Each number is 500 + 40 x the weight over its row's rms, rounded and kept within 0 to 999. Layers, rows and columns count from 0. Numbers have three digits each. The size before them is the row's rms in percent of the matrix's.

# layer 2 attention output (transposed), 192x128, rms 0.0664, rows 50-92, columns 0-63
092:525557530505490522499550485452476456468437534550470436436505433529472499407437497474494483450543430465478485547460522500478534491450501511490527478552447514572523477421463542514531468569519526
086:473481533493510510476478590487498450530511514484516520512473500540506441437502474482441532468486534485449475463538509564501466555465513576472484524522463511525481489541443593502457468504496460
093:482445457567502548537485530509597514548537485518451583469500397428537384566566541506529545517476510475516525497526517496443560463492434479429526543515520533466513512502533479516430514499438444
082:476470522460551426526464473540448475509543494456520533500529492457548572456517546574498484506504540486469540465520510524440425442533467512496501532504530563535422479513565509471522449508517488
088:514549588470599471523486533527559483535453484553459437475414500522517601500476470511510532517513477535499556520501539485528494540554477553531442474474507511460434565506465479519493486527482515
091:458443505512488495509499480467493558483506544553506502461536455494508540492444439577510543478487511467549458515419514524528562412503509524461530478559525474494534493542448429486516466509495532
086:423477514499469461473558482475480463558532571570453524533510490512568497573512482495537510512516507516522517584509481469489498464491518486421479529477509498545565532495493538531482442492567550
085:451532566482466588477489507533514542462490494482550459469505505523455489519462494501554469495494525603498496421489561552523552466511479552567464455487503463505442489505508507500538506470493529
086:426570504448539504429538479530510546506491480437548477529582553485552496431485563476459470539517532463425487462508484498464520555506502584566473516543516486441540457515532512561422492435456493
075:499490506549465445476541527534519500505498473478465554536423533570526484516496473492511564503601579497479490573562522470448532469546425483530553498489534522520481540445540548532588445490408543
089:474455530513553521539414540518512460428543467489463508511476522462541505522504504533563509553490514504568520576401481438515445454527505542496509542484475571421579492588459489544493546440455516
088:514431455529476514573555535493496486536501455580552454496506525513497488555526495548540464545470460491583542510417549579539456481486551479485580490566571518516529562550462446465476541557515400
086:416455439496501578571502481481553453487509460486528515524560623524509470579530491496505568422473488542495495421501450463511577478506470502547538523497443555415531473476501533512478499448499455
088:562500457477510588522490486502509514481520490510481507547477568561468532534515517497476435521505491580396555510476451462541519481508566545588490448550480484571471485490481561506538442518486474
115:480523495538450534550502541498451429591458480492481549574505508451514541550496457507496467477476518460495445501574559513490527589428496512509470502599455505426500492487514490550518369529450484
108:459559513522475475450496535537449512526537484504453488476566470504508515531462527569470501424454495492492476474455496468519465461579489516461441543560375477492496428470489476517573487458508517
112:509475472502437447460477562433522478510441446467430503535494469514477443532464453467486439484579473550477494497446456515486514486486462487468468536529514506478475460490478506540446539562525491
118:536589546509486485532549497558521450486438479514526526432439492526552510513492426546531508540448462598488495489415491482523475469462430466549487484497519478562548533490562512504494481498488543
124:523550470513524491510571496531493487387503536436487526471545516484542495437417471526550541453393552564445519478461499488528549426530480533460529573521545543514462500550497475531492462493468496
114:488496488508527439533538529542512509500473526536486490414483480493537482528469481516488528418459510426498603551519412482490519569485545458494459470527519532538505461494523498499536453455499521
117:505507579452514481421495462463536465535527542538557426509565458474515457493487526528530533535500556489435495518498487507533478494467437501576501421510487432448522496567438529486487469587488418
113:544534497471569455557488536436490502523410495449505434498483629534513541537517429564456479535506481479473472551464425536495504539524505505515520466456503502489504529512540528544495502507551502
110:501483541436472524417579453508477501449515533481445458458542412528479535568547451500506437519505460496472464545465450487458524418452436497587435503528540486514456468472519518503439585538575461
129:508519594507496495467469581462479469470504479520469522478507511537477460505536510430524502547492433525474521487448479516441527516512528459521475494493478495580462481550461540548596534452486485
117:489494406466439503594511431533541511445502460484450477543526497511507461418497563517485531443520458549514545517454541452519491458488518484508482541516524543560589486479566506424467465493501578
119:510561512593511493527497572461504540463527509551508497483477488507420575507499474609534511521459544520469496546513431495506392578548510517528547523496471485538601436531553562459493538458537492
106:560513530526486476463463478536540546490477514555497519496541491532411396518530559524481525483454557509511567482470516527502467508446522497543492542487569462527477501546533449500480455523470451
105:439510544497518531597494472516464468522499544511537547449530475491461447520504604468466444475477513546514468568456490509486451472446482503492497523459419447560455508421518447479525562541521542
123:464376504496469451507512532502472517474556520445505500479518545531497434495448474520478437469501522533498516470479487522491443524511442462492516512459513516518403444534413424512524434491490511
116:564483482525471525503531476480499552525536457565477505478467521523542538482550482499476567465535431511543504522458549501478464536540477501512525456459513478489469460559455478520512492479541556
113:444462488543527476497517508510470400471519497503544453481492458468475531535468582472506504512491557456511510533479474513450543514532490478493550510615488536514545465458552540495538510517478513
126:550504542452575500521465530489480490524483448570499481474448454525464518465476546450556519545497555518433506519551523530498519494453475493592481435545453507511581475533508536461511492502515446
127:574495493526472414466519524475512494515498533473545494528459505400542458538579503435458445522489514492451493413466520484455563538556481570505487461511526531464601491514510514516445523544487512
105:421404494557539481503486477558446485537468433472552538445525515536459463476542536442520480522519551517551525518478597511509507521536548516498475545453514478536538506532472469476536536540522554
122:491481455469464443469453478482501433496499523441527511465523461455424483480549531441515470469450491552497518452532388487477435540464525507463454540547525532548560451441522520453421486457451438
121:464571533490492515496450485471593423512505438495489548447476492490528467545483454480575513475508444510517477425588546502438469491431498489507515466476538476413581496513568556495488523478475486
116:418541450453460478574528490424511550497546471482515477557480483497517526416532486455456517524555465459481498522437488459539521503425553433474488549513570444498545541549557523492520528478514533
112:478538484531544515418503492488544507454448511445528496509531499404512476478499526435487520564503534540574493457498566500498444498621568548526512439491505422453534487463503526427477476463463519
129:633466479549480481494445537528503506480457457594481523503450478565468534539534411498523499468485488526498488521568521484480484513399492568431508493510490501481514454507538467483475554496517508
109:471508556517572505496482377520463498491548543502555455531530556516548482491467503475514430542531511548456498571558505484442515504493446488532484453478531434517432514541507555494476435554507511
117:528512474524491475521501449484531482547457512545463428505402580508426507522531451513477448428448449586471481435505485492547567503497509602505504582540519479447527486511518502511515514540485539
119:439489492580463531508515517475525475457527440503502532501489512517543462459536523465423543510454460473488486557468436534478465501504408613501469512480468533517572517456530497549529482461470441
107:541583574494523638521525480508506541549471483506515501480467486454470483528498494468517498563502485535508536478478471501509562450468475581569499533509490517519478477513451536524532486537490502
# layer 2 attention value, 192x128, rms 0.0734, rows 51-93, columns 0-63
086:485481505467526479442549466435471501511522482459546483474441507448456559483495462451489451563532583463487512477448575527425548527521524469518444416515425491469508461463489534430584492518461479
096:556488503565459488473457491526478503524383494470550498481399508492480580503571531527511562499476483447553501530575483445526473481525499537439533489484480485487502472547566446471443502456493519
089:582438514513416492534499469528512473481480494368431522495511535461557535503440494441511475511506525459455514459531448552531558511478477499485500470470445506479464511472471542483454586534532446
093:453538567490521556448457444491536475463500518408452469492578475507473432548507499500534515524421493539485371466477568506505508554490570449499510507504453548445482515497465414432469449530482474
094:491502574481456498576485551502512452463592439501531541469514579568485401567470436483540478484447485464509481532454474498474541478530421498494505543476450588464530454556422511494476473510532551
087:441513457554489460499487533480471549516410478474570554491463504469502476501545546486601468555538446501437535463514426527543564520519484531522496384489529551517492480520503534578577396493526485
092:526431519476576515576428461449556462475549523482496495437534521590548565458506498561478482465512444478453417531456507504512454512558479517510553526474485456499519449464517427493515537525465485
089:446542435573531490512579514447559477454547505487484499451523552558549568553541549471509453489576573448531544507412484424486490517504496492469537521528456491495486519524511486445544488520469558
081:444552515510452517454492505465500425502470577571474542490476527416499506537495548530479556499443496495509452509489508548450552383539550533542396442548515457534526502512503492503439542501457474
095:439483564517561492553464458472461510491521506461465491467517547527580528482472471600466472497397524522523545432536485474474443461548525486527451502481495550485475529401521473527530486487502482
090:572448501458521514578479535622451456489540507473543520558498496469438529537488473533532509564485490520539533554512508503497449495541548492506510436450459477477482446537541519518541499477466442
090:443588447557574511509575438470505508498562463610544562471430494487521548546534508521509541536501505483483447530509508476486497568425485471567488484495470504560539506526466547501440566582528471
084:541550562511513465525579434530521492466500506533509538523501470493463508578497493554413469435500506482534522513560491564415436469496491443538514438521440460507578461443421553515505450520486524
109:513495521506474489542513395462511464487507484441503537468516553475527563487476527478444506546505532490472499448509460490460521529476582515572487470540424502474468528511513515479457487556579550
104:513566501469539532511532491515511482482471530488425431456481557547492472425414586511521519435466543499488484507525566510562529526488413450522556494438483485447508556524525570445496535522468564
108:493560501508529548524487441518474469507402486559489452476516562443446506506553533576497574486493510540503514472519548466473421542528561496482559468469494482450491521493484490517484444490551518
111:495466503489490557469465489487512557437467509559460510484540441502487520467543490545493491480494415559517505526567544541499458510455489395526490510459521497428442409542530486506475493408532493
114:487437449541571558523444599510530504531489569445446565483504479555517491540564550500488497513554444482562522412558512539479505543480446490438488488498472507442535472511470532455553497524451414
105:516424543503498545466449431556531440561449477493479504597447450554443491524454473518570508558534573515541484495595504506576516477502468514496546501454472524483462475499465473499457431509604543
116:506441510549436551556540531459491521492476519478541502509506516457484528475497440470550456517533496533504447525431611461499523517506527530519489531527497478519504494552518519442537578444468569
103:501559482507445539471530455480545462447601447511469442528533444498450516491550512450596516543590556558499449424504492484446447464483545461485474510501483549461508483551473485533505442465558479
103:500496465444506494553531479476537440504452486506503503492503569417493484507541530506552481510439530516482526495536518461460450461484533554443530569418451462496470495546517477558499505471383571
117:519542512529523454391502431461488506521450468510432523488457511484480526489494476562516540528499520542476544492493543442548482411520493510557534540480522541368528467550517498466480512524519507
108:515543487513480507484509553429482418509494537518529481551527587498555453478492424483521499507479517475557534508534423542525519549450424458463500458513559500484507512459495559547461534507555476
110:545420524498503517493523504504443520479524464482506412475587447498463507457506514489470549539476500622456560516547525528493519448446425419463540446431485473490518526473510526508529507434506494
107:555412492516486527460504493473533513493466536467499501475506471523581476545508486502481521530479413512484498543576486418517485508458459487509459437571408518483521501465521544503505454452484525
109:571449436424467511497572465377559529433538517501503479593465496469507440491545508549494513408520498503452452517541542476532564535547484584487485490508502540463473470561525517514457516512553507
113:470520473513459551507528501541552483459491490514490467491481526527583513548510546488477446500540493558447572445481552486476473535480449522525413500544420517510520495473468539493502468579455474
112:473471505502519556480499500439492421479457508499509481523399507502491480486495506455624420518453578504465376496456533564484483503473432463448530554526503538478533467517485496533450514514554484
109:524522517567427499534487484485457525507426464524423529442569472466521411451503495504418520473518580442535533564489427467559521440574473533510518518445465486580481448479439531499527494513512519
113:509461567579453493542528463490492530528478500453482494500542502519558567464539464541455507469515510494560563568487457512476475509490478511472594476509489454563485521467582522520495539405583543
118:521532513538472553531520499406528533507471477450540503522471519484461542494490556513471540482471542518500388529500517458483439524393556500514486549544508457530404503485503450438477464474494447
104:549484455466427479477508475489518508525523497532498458539552506538582471429497516513417558531490531450482507478452466549503598475564549462527517468531508503474495555456538478545468482555419539
110:530491421535449499449549568546499474564455519534500427527514525469529500464542520476455489493541513487494531454507469471544550517490485497519560515486549473501502421466472562403545517531549476
114:494526467587510553426405470442457551516485539539488458503466522421473513496615529495563577532482432514521490584473470521498530495491437492488486525431581526526504422511551509509509520422507489
111:485482550453507524532481498498503518492574485479461607644525495463474532556505501517448552540434508474474517499535467532517471447511478436448504490534580505448551545471496452473501427510541551
103:494457478590475463484538477478523508504515450531525452388554512562498482509455460524469524481522522470471483579403429478526503506444464546517572540536572547512435515572466456520553505527442504
117:503473442531496454520543501519474462504489518501500466513419485447522478515448602482499529418444543488487541494560507556512478497553559480491482516485486476473514530431442614495484512462502461
108:515422562501448554527457453418534525480507420483464533578509448471472480567560503522501492487513487502480445463473503511486553501515498563484492466458492503463558451452506482503532557390482523
112:512586510603495536556457535459502486499505440544528468481489492530448446510532525488534500485516429528486496557539468485478468480484586465458526543441428588466473451407499561498437467531516449
114:397537484448555450450559562520471466477486550548506444457458477508450561459508503528515518449502528462514440520487533503478525528556526473508493448533527444468453496516525504467558493508598543
100:471482528582533464500497485510477526519427503485540460537537482474477532441562455603508468538493462433500459486478530499458462473566543521514562557443479512502482477571470486539423542563487448
114:579533439508508466498497469504493552493519499471507536512472603542451545576466546483531424488520467409564510513485482485502534543507505539513539500500467490527532510518479538495494449509414416
# layer 2 attention query, 192x128, rms 0.0966, rows 64-127, columns 0-63
069:441496483513470477515510515471501523463519514492447494516481475438472589459464535487511448513440448502431505602481509476479487499520525547522531484420489546520525466483529490511488503574559405
062:494480484553440431575517514466451466490526492566490462584495462479467541538471509484427471545540484454524522519453556460491528573406596539462526445479494525489422500510523524491486528491511482
067:529507489571479563530537552536481457512446467555481532544501481520496567525540553556511501611603471530568571466488604508477492483427492453452498540529492485475459515494540487599466505470444519
073:492563439527466514494494516483488459497528536537532517531485514474515540445468468410471552492484491474422471503511522468453532613457544520486534445465524526502525427469490476565483472537551446
060:493478584454542503479490494547534576516459503490479479455498514507536456513510449526520454481492574406476490516434402520537413522504482536515495507453518485550468546513498616449508577476470502
062:539554517509459523477477493465484502487520514514541550561533564420468453527450452526510459495548450516557561507425456481618447485504441488471496531527457462492494545549499517546493435546548420
078:474535479468597482454498505572549453474459481428500545498486506512514489479452592519522540490522517558519548493528535515540501364531468434523431549542474486471493468445495501462533426449512516
081:465469431525535523493491508468509471488525476480556432508473468445471509506417526452448449458515501459441487545515490414475495583497504566531534415559495531514496449521538491470460527489497365
070:458490533456534480493485588519505530529490466510501524417550428509577528420481486525560475500495505485583454467513487507460436438527482454480438498521500472550586490497534515478494459444525567
077:461462540517489398516460522528534503475486501436496549481492560521544513510512514493555580538543506459595521559520400545508553513586462467458485611500566589477501507492519503509546492458508515
075:502485561531500476540441526439520475527510470540513436550615595499468501532486559489423412475516509537492491520508562455481526438469482467563494510440491530560591496470556506550504476503475518
098:522469553490466443526485456512601515555536499482497551534536512518469496465549488564530473420521506530508517530487494536563440479502453481580505508479493533512503532479532518425535523503491534
101:519452468481557573513483483522504435553479480553501414541492487464490556505519450530506444467478451503480535478511487468586481488492499509491455514568441484522447513606464562448484521544553426
104:505489532510434413478505411538448484508525568503440479533545518450568499425506483516518424453464499522494525488592532490443495513566533591534513464516527544472510552512495477484448523507544460
097:446491456497462495544491531561482511521481501401437580505465517514455469465551560562590486473536543553573493509506445522535489468515497522525465489590482508464471442483512472514489460433441467
132:486512558496530469477494495495577548509521474512514517464502567515487592544482583522473509456559514474390463544503597475501482490535491466499565516441491517498517549478435488454527506508515457
131:463428461499471470454500474530482517402441482505423466473460453465545558555461554452509549531563465430522480523515473489497499484513491496426541579549509414501500428480445565489532512481512477
131:516494426533541505524465529421542510478445431465505517528436478480569515528473458489466515560532512495562530436525472521535487486435531491390516513495501474483578481449540490464485475440451435
124:480486451527486455559459570482418433516475465461521503490405430492552507511449505500503515481449520454458608458494470405499533538477501502405524464513501459506491479521524453559506514506490508
134:501546493469466458523421465445492539485439502537427510531498562436522477509527552562498582467453488525502426531536539542505465444503499499520500545468447484508557563427493462538430414472469529
115:509443463475461502488543496588425534532508465450574414502449534521468487478477591440485501586495495530481491505499481531465578425466541517503489469496484526436514521479482570525478529448492599
123:493502504514413527565452455573392476493464457541542506530501430470510457439450447513550439567502553547502437499494464455532490489445452524497506482479479428527514467443487521511487468484484518
122:495549471516457477434504453540387543463499543521557456534450470479453532490543549477517525504483494558476493483469508494498515553561582491451551570467482514419455535553539562483475499535515595
136:505511535534484535487521587564539440464464485481522494516516477540478503485519461482568410525544446516480440507472559508429509572448535530510529480525503560613464540537455584522587499473426446
132:468506479523501542461529476559479537513526509495536528467625555482546448504445475449475452446500464508521497517484439488472508496539506487537451505531467631448476494553534547537527493486495541
123:553519477563538504558482474472489522493402499487531533568424525479503507493588547531511592535514466533530506504530506527488440511444467530425507530521479563543525542503545554472453446477460553
153:446485538391477444520483489578519418518519430508516521588524451515471462577509528514479542481528433433481498474515502545501452440445458450509482653494551472541520470487542459500538533507516513
119:535449532462514525536474528487475541470494558586491584495485530477533459631473485529482466518528434522411482482490416512515541519428461469489491467512467524503562527536507529537492503566547450
121:523531510510471500511490518477545520527413466384500534492496442540534548542520558474524490505501446519472447562474523528515517512505432519542459591491519443454490512416554564511465508445498573
128:468464524439543501513450443507472532572518462518570477585495506498496527521501513522544541489488435513459511545494466554541419501445515434448549569541416517510490544480504539514481562510548582
135:459475485490500456515497516529415478496495552517421488469487503516464520542534391433543440436474469469530539479486479558429593598536496455471471565523462518508494545507502545537516537438559537
123:505455504448438467512484542490445504542538544484510526498601575464546471515511483472469491512485501493443488543497502535587531467463477529564599418440514620511475495512493511499469454536540584
067:445560564487564539450467493531512496415573549414499550451509549514496429487528421486578575470512499536512508487542514522470510444645462514490495520497519491452560495472505499472550508456512509
062:496477508482506481536511486468505552465504473479526465536492443412481581485502540494510447525518447567434467556526566483486454550447477545456495504416468507524475501460524497460526565517541489
061:482511517493529533509524481489504478478525493419469574460511501544539551425549555486504541501531518537477488531564554521542541422538492455465512536502509563475576430501527483540546449567465574
062:447528529490444485484464461527464509483467453564504467538571493425466580470531491474488426513507535527526410491458548494525434552428507604450506493403509508553505423501532506481459553527535486
070:530447480479511504500493498485514516551516468515525461483544575610522499553554501578513527544516590514558514492509517522530519507552429450532511475501545539500497500512507524541536527572469577
067:497513456539471554536500517504464496468428520513501458513446501500466608550539479421444503585491509452488504525429540451444474535428520540537501431536491530521427489537579539511479508493479492
067:491503496514516535533502525543470475484507513477515514544465401483530548496491465406484520545521520423474528518511496434449538580521537534474475476589505490486430467546434559472484518456574467
066:515520522459483488530479469543494490504502502494498464496501451476568546555522446510526533471434453423497493401526476517441472475523527489434546535519515459549531436501503514559492487450503491
078:500498529473492435530525486533514449446538462476510473549493508503492456548492546394481509493486490620487444578590516506531555445525458527539479529494504561482480551477505482509478467524483461
079:482541455550522560489525536502404535518496521555448552412468538527479555530531501524547592600527539451603489435479501413486566497503491475434540556493479529433426511515484501527496536435465525
082:521510498540495390480491505473550502469518473498473551550476552497423473421536575476507467534530500567559487527510528477557481539497480469510499528472511553535590549472625426477477436556507564
085:490461566505480480500532535517504447481456519500475568503445477520497498531514510488512461537559534500541502516507477560526508563538432444524519485521464472496476523536458500461529447433465584
081:534425466458523521485511451532444525545523455538488439449475485496503494510516500502462534530493575491503500522511471462484470468459578488437478544492591528442485472555488530509492513467485515
089:434498523507565474457520512542456501525486560519489530422527480502527421508520470475549411491517498525515495519533406530545487483512490482576476503544473536465497446532482472464503461536510522
148:521452472451455506576543495455485425500542474575554444542537541528511536577505516482448539511482534516488548497500550484428569505473544555514597496481590478481551491501563505576461540494531504
113:424561471473503541485522487425448564498571458507523441476521546552547501556416469470457568556458482497475422492497513513524568495491469484546501513477492544514506514538530531523556474508461446
106:484501492528504562539418499521505471475432430583502478439492471474546515505522474536469523489473496437539505486516508511459461496539463369427395489502478360525504537533475508495439517413526479
119:475479516479509495447422493455483438558477436430475456540502449453541502590507509519427481425498424480509492477512523508406449464488512416523459512509486554469482500592525524520583492436503496
122:399495460468485488508556501512465476490496450519569551464522513522545519525475451470480506488496475504512445534519407550554465571548486452487570536452542460506494548520573486473467534484519534
143:535483490519497485456525575446533539494466556511505579562406558531555542548503527483464469465486459432568536501457508536536515570485492480520515446486491531549436518483477520529451533489561518
130:565582526462526489489527581548477448536483480460415437478542446542490545491494527517393509466468574522514552478521505480541502501529494463545451481482561495463500496500495504494508487466532512
117:495466549497388517508502471496538484496480445445499497520492458423422498504508493430477563496509513489431499477560534471501399454544523514488478378509492464447510496539497566449533482494524530
126:531524449426500498535551478456503493559577518498494449515470531549477509454544486517523558532422422507487499448473540526516545484464555523577502550530533509541466530499508474517483447534474507
128:500498558473471477565512522480489518530452504482455475445556507556513532503522477462507536541562612459505426527489454547500579509498415475508546484514507414495491537488510471482481517425449531
135:495510438518536483526493489440504476499551536515453570479441480484506595509466423486500488539560498550511615471512500477565530541473500518512478531512517525508456473389560528512461552520483452
145:439485542478556521467485571507556526502540521500603439514519492495465518474399481527564494550472549496553472470487514455509484532495494476533424438522472482562527458551501540609537509550472456
124:512453460510469542476450512455578522481487501476397482550505371433539438529494494498465477432484411470534495392519460505529545489448560494512502542615486549528485487498474519489507535462381551
128:447482514475498454420515518470493479518591512463479506561406462440500488537458611489539445407503482471494494470511477473491494520474531477493530429487526465491433435522520508526546523449494405
136:524508520474500414511496466483565528487433576460419506513537450495476519554509548484506455468458569561492502522483551537522501555512493472498533419468482560497547517484500521454423526468490465
135:507463461499535517539524519550469517481452471556425522413512471582483478503472503468530469490477527427474515525515486475433552542558458504519445495565489462473492529448472480457438482486532486
128:497441506513442500467480552447452477490515457499464491486466499454509500566541548489500497507613475454504525486516492453455520491509443556541539415520496529580494466496481592531541553480480488
121:502454496547504516584499520589488434507556590480549522534437488569452494483589519526493499430484537559514511526452521477495481515520552514447513537524433443493477513475456571497455524501514481
# layer 2 attention key, 192x128, rms 0.0945, rows 64-127, columns 0-63
073:534499515450522484522500461509510540527471459404561428518434479535511498536537428534583571449530565474549525490567464493512505499467506556487541558453467551476560456506514552455417532514482492
055:542522485500540506542534510482536551433447439481481462493387438505492484484553443543539516505495603518538550420520515511509471504491504511498466549456498528417544518527560530469494506540555454
054:510559505481505444458450517431451524494494442494481456595431496493510580507534497519473536555522483456431485539508465474494530512494525543495588517458495564478464494528544510430553512573602560
060:528489553480473514549504454409571552449511454394497413559467475556525485564499444504479545485508518528455486556554528531517480490519510548503494526474441475527559501465448528520514514520517512
062:485537493488463496610460501499514491556409514523464550507450567531475472472444510433533503487463513547555522469435459436457508468520432466506482513547592479455528554480584540483516482502487492
056:483451495489496507450514507470487498515518502435551537499479553472502527490478496471493512408524543469377584551475494558426536519533504477510482532493531511440486583524438526434560535490533534
060:552541470548470472419488479494449494528533563529480541520501579482432541508533464498447504495479495519400546529445543526509506516513500545464464490508534521537508523501497535513513455531521568
069:503487440446482467464489495483505489434475481433538426513519525525486496424462489545610479505454512523556523486527441531571508480487454548524455486515449506546563501531478535486517518539504526
076:524506382600489451481480466494432454558553494439491549571539534489480486435513494546442518544438467475481503601505482487508475531494440538493526448517501488481449470509533534537499468504420525
079:514480490532471504502528491530486500504489475533454551490448531475541455526496524482579491566501552555596490483455528504522496433503507418541407449504528449456569527498579495514529446479401447
079:461550515467578563471511500452470423519565413491534502523495526511446514474521475589460485458544500461479509483449505502548540500493494513530546535520541511589479436474453484452480519586542477
108:476537543433494534420460485476480453558491513487490507517538520508521565502558511483506481469510548472418519507424455544506529487551488493564516472498490540490467531528449498440501536481520477
083:487528553452509456390562574503565569466462481537488496511465593425522563545516524469581530529558545488500561465466495491498507494496450502496504498512505615395441487473485492454480506462523549
097:517491487563543519534400562536456435499519565521501543549490555524518426509445483431483501521495533530562487429506542461468505411528493488461417472466503448451473495489472542484489507438459481
143:462522584479475486418614508501457517530566452490449563403440496463525529491516476585551530501497528469518493536561425463493509574529559488518477460546489469489483460492463506567506482514408510
128:479532444524535555454553495463467489584516473471512481501493526560554445531528545536530462464535531452508519454498533570530491455567502495620521493560562432494432464473513478539473542421476454
111:539484488514457468480505506476524448483526512456472536514567424520511604472550489486594447517456460593457529543547547505475447465543509562520563486499483447433467526543495569516514520441462501
124:498512515396532511472458530502511431459513624466505555490534478481476559532480479447486440487480534558526522608473480441396503366489484499483547520489492498490487610489537528449473475499498512
122:537536471457464554498539503520382473479556507543446447514462476478501573499494486473486466480514451492540456464516515420487545539443500487517547486480510510517517547462528498472426537463524537
132:443579512534457446494456489459520564491475562486461502546569514563535450539449521562523486447523519575534510527505608527466513534475520531485415455510595503465440518489485496530560567538478512
119:566490500559465488487437533533473551494476406561513475525534557452416556444544537490400472492424500503406449549494511534459451502537469515473506513606472491513491548530497579509533514556535554
126:527500448483505482456417501510514513497570504519445584396530500463425544527537487452586452496497512537590493500549519481527515480495525486451524524588490493532511609530459495582506561609522501
125:531524494586509511447479483505506474529593439552508489489537547525426539450529509571506467485507476463429480501487521593535469505565480515440470460552521403561550437459536508417456507513448578
133:543494537551568507462540536520564499466522478574498492470495560444457416528537491499502480543492527481495517436543512565608509442468526545491484470515481511455509459484539513495521469419551435
138:522499571545558452482510506508558533531492473444483465525495472527492538461496479506429483504500467462499469515531480522470467610478507513475537472501409487395563504571536519503529501609524555
121:509564543423529538466504479487505438463514517478504559478514530493522448474499479520494444567477480506485502541475554512384520483516505524502492416510554397493475524507473530392528421476497521
139:475482571470465490478500470450449486451429549461504478606528512486444497442508535433574574466491487467497569497453521563544508509469472565591386546494407493537524466549522442506494522496508437
117:506527476497480601425479484479410524463430562514503439467497438479484434574537510487498461494509468500412492456464457548566470585467516510468551531495544480549475580482486467504571491523502515
120:512461619475495511508496549498523493469513532483534510499491525344516531429519539499496501479477519486480516446529529511468479406508433555511521526517499434418500420569530525507452441522414479
128:498522525490543500444486453556444521536475516472500537535546488507497547486492510462564544489462487444498535535503461598486507504533499506445517495599473448583527498517441506451485501505418466
133:488443459555539435569524514519467502501463573432514475496507491518481456504483475522445560496546443500415474489533468498496485579483512492440436548544515525528485407431560519517414472486484508
122:503493435465531478471508497492551592495427465537456435495579448527421527506493537464440531524497508451481579485523532568530446450478474429443565449435532561445499522487507522526525510521571529
055:581414514498494529540464486473535505550496487504509430541513491499531440425445571498547531474557393526516470505461457482484528453475527505536472442571457502499482478499527445557477420487423464
068:538539557409506510543467431526540468460456427457573430535498485497517480509549442532477487441509517500530448421540489508517503499447487533507596508545443539521532506542536515470490489552460480
069:535484580494447490418495552489477521596504524523496481478492434499499583542529530531434465477564457494494474482515505494505463540478567472476525511496460506514474459494535494492490520608479542
062:464473502481495589529493430451473515444520454483535452507497446500534483509440521503547539477431494527486554549578487504468503515528504527512547530516539487580552445448471488474473499459509455
067:503503510524603455450498593510454420544491471477477510536529476477541528489557486533550446482561429480463534488476518492470523501490499524510463483501585476452453515550544435462505514460508523
072:487486473460456435567524557498432528469500551491520455543512416454473578506465478518462486454441446542459474498575432456546509585507520532487548554500456541490487503503509480497468517599494571
080:473519494507469475486516506511541525454433470536457467493514498483485463530484500464494464501405504579528455497549491515468444447490461463485451508521473461435601480490544530495589480512465524
078:520468445491522460531489486492428465432478539473509487571492483465497515505454503532499476546450434575423488548522493440505499577459473482494496455479527527462438570571512522491542485542472557
078:486491505479512497471516492628460524491533529461462552467433528550503467527405442502414494487461497512560437452540525517449490410505454458488509489489531402567544469478506524489483470498489392
086:558483544489522529470508534482493543514492558575491448498468409437478480481485463480506413465481410491486503486529461451474437533436535514439481499513475522472486560556513442504510489516501525
085:502503502499493504497540520521531546531475590543524486414476610478508537510521508495539504458518563536505403437436589481522444476482492544563525518495486508533487484472471518556510537502497505
077:439487521510465516526535522458532486557439535509509489519511539495528511499555522516493474489535524481517485494449487549531516499536495461565501529562495502517425416473464506542541488501442492
100:564473484508562550504530447510482500553529571473511473575453441499549539473509449549502502524493501448492532491516466544574550496454571475479530447524603525592435516575422503470442443492583486
107:517516502491497453435471444495547518543575480458420525543536519561501491526520504520496432537515458508517559558452553519575539552507545511468521477523555566525492525456502433517504498512510560
088:510473479503475442549420532471581461465418529463440488531533515525442524473464536450537457551505516555508525511513518526467527478406527543535452545516467523551556516569477457495503546569578502
123:539505469481497524439484524408466533448414546466562450543520505523541561499503508503499474464484510487475531477541494543467449496557488586430498490479472558442452507556513473490538482403494497
118:502479556515538575512511557506378535516652497479534465538470458551534564527445428460553557472526499563534457453528502487437497512522561566519568488548497469470499499531486521537520503495499525
122:508501475512533513491546512508503558444435600453498463527444506535538494466357468514432450498497537533555502459539433430455504482476529529556468528487514541512597485569514458469472494449471491
119:508554606466538494557503476475546474488518484489500418485479483501369511486501511453477537483549416461511526534518540594475513466486490483464493505422496487546498497538509460470552494597532546
133:490511562413521547452480542524511479563369535481501471508545557447507463553401472476481494524520502512394513464459446521421460502544509508455557448410588492478485473483509527463460472503448505
127:503435520498482526524429496552495509469519483496514480470468523399520550473457469450456546497546513467535446548463472436489538484426486457540461549466472531480513465489503542489400476433493490
118:545532533559472542505492498450464530500517510525457511519477502534569504498500514518564570531522541498556478493522528509445481424505555479523457476385515393529519514452534481540469503621486485
123:506450415483466481540449409522485495521440476532471496497561526465456505482486503463476543511410515452525539563453536432540525630476436551496474532476526494475501496487410513480530502491514449
132:469474494458477528562540516458504554475511499536570507463465568450436527527548455516520581486546484494496498495515535521550499407468490465473468524551522558521441468514410528509469466439539468
130:529482454454583496539551519529491437489537587484456578472478470515483486485547512415527534412491458535580517536513537472507511457580429462439589571511524493453530511504494520461497511493449549
145:526469570458459464482518584505509470563488474516516497537508543487598481519543471444545567491541565500485431512517466489548481473468538523420515484444421525553529489498529515477482524512473475
121:540497507506469451517571523531553524439449562543487513556449486543528516477410516529446404437489493593464522491515481474593524530434487481554487456499508440484515445534509490504538449447521497
124:468501510543470489456554474492457517562509493513427486572470523524476575514524506516504513559503514552455553447496469523531502530538558532520500506515453552535558460462504417499482596458474516
124:488484477528539489502495577539582512555453497471425499502517550544511411534527504592463454529617596497493580509518499492443517410462484511487458532510539474507492474462492503476445494451437466
136:514485471469496523545464528506350531482524468495517470531572480453516526499473498475499541516474496482449451500531428479424459582472503534497483496536498497462487572496472491542486510528602464
123:495438452531519536484589501482406533492531537504485519488491498523521469515526494480552566571514415539490447501503535533538464487551544473519493445513471532531502520501500509467472558428497539
123:502528444513554512506517509500499460534481461493496536454526475530513474500520465495495500576492488573518465506516533503425573483526506549562460482514561414522449476448509543494498516513550527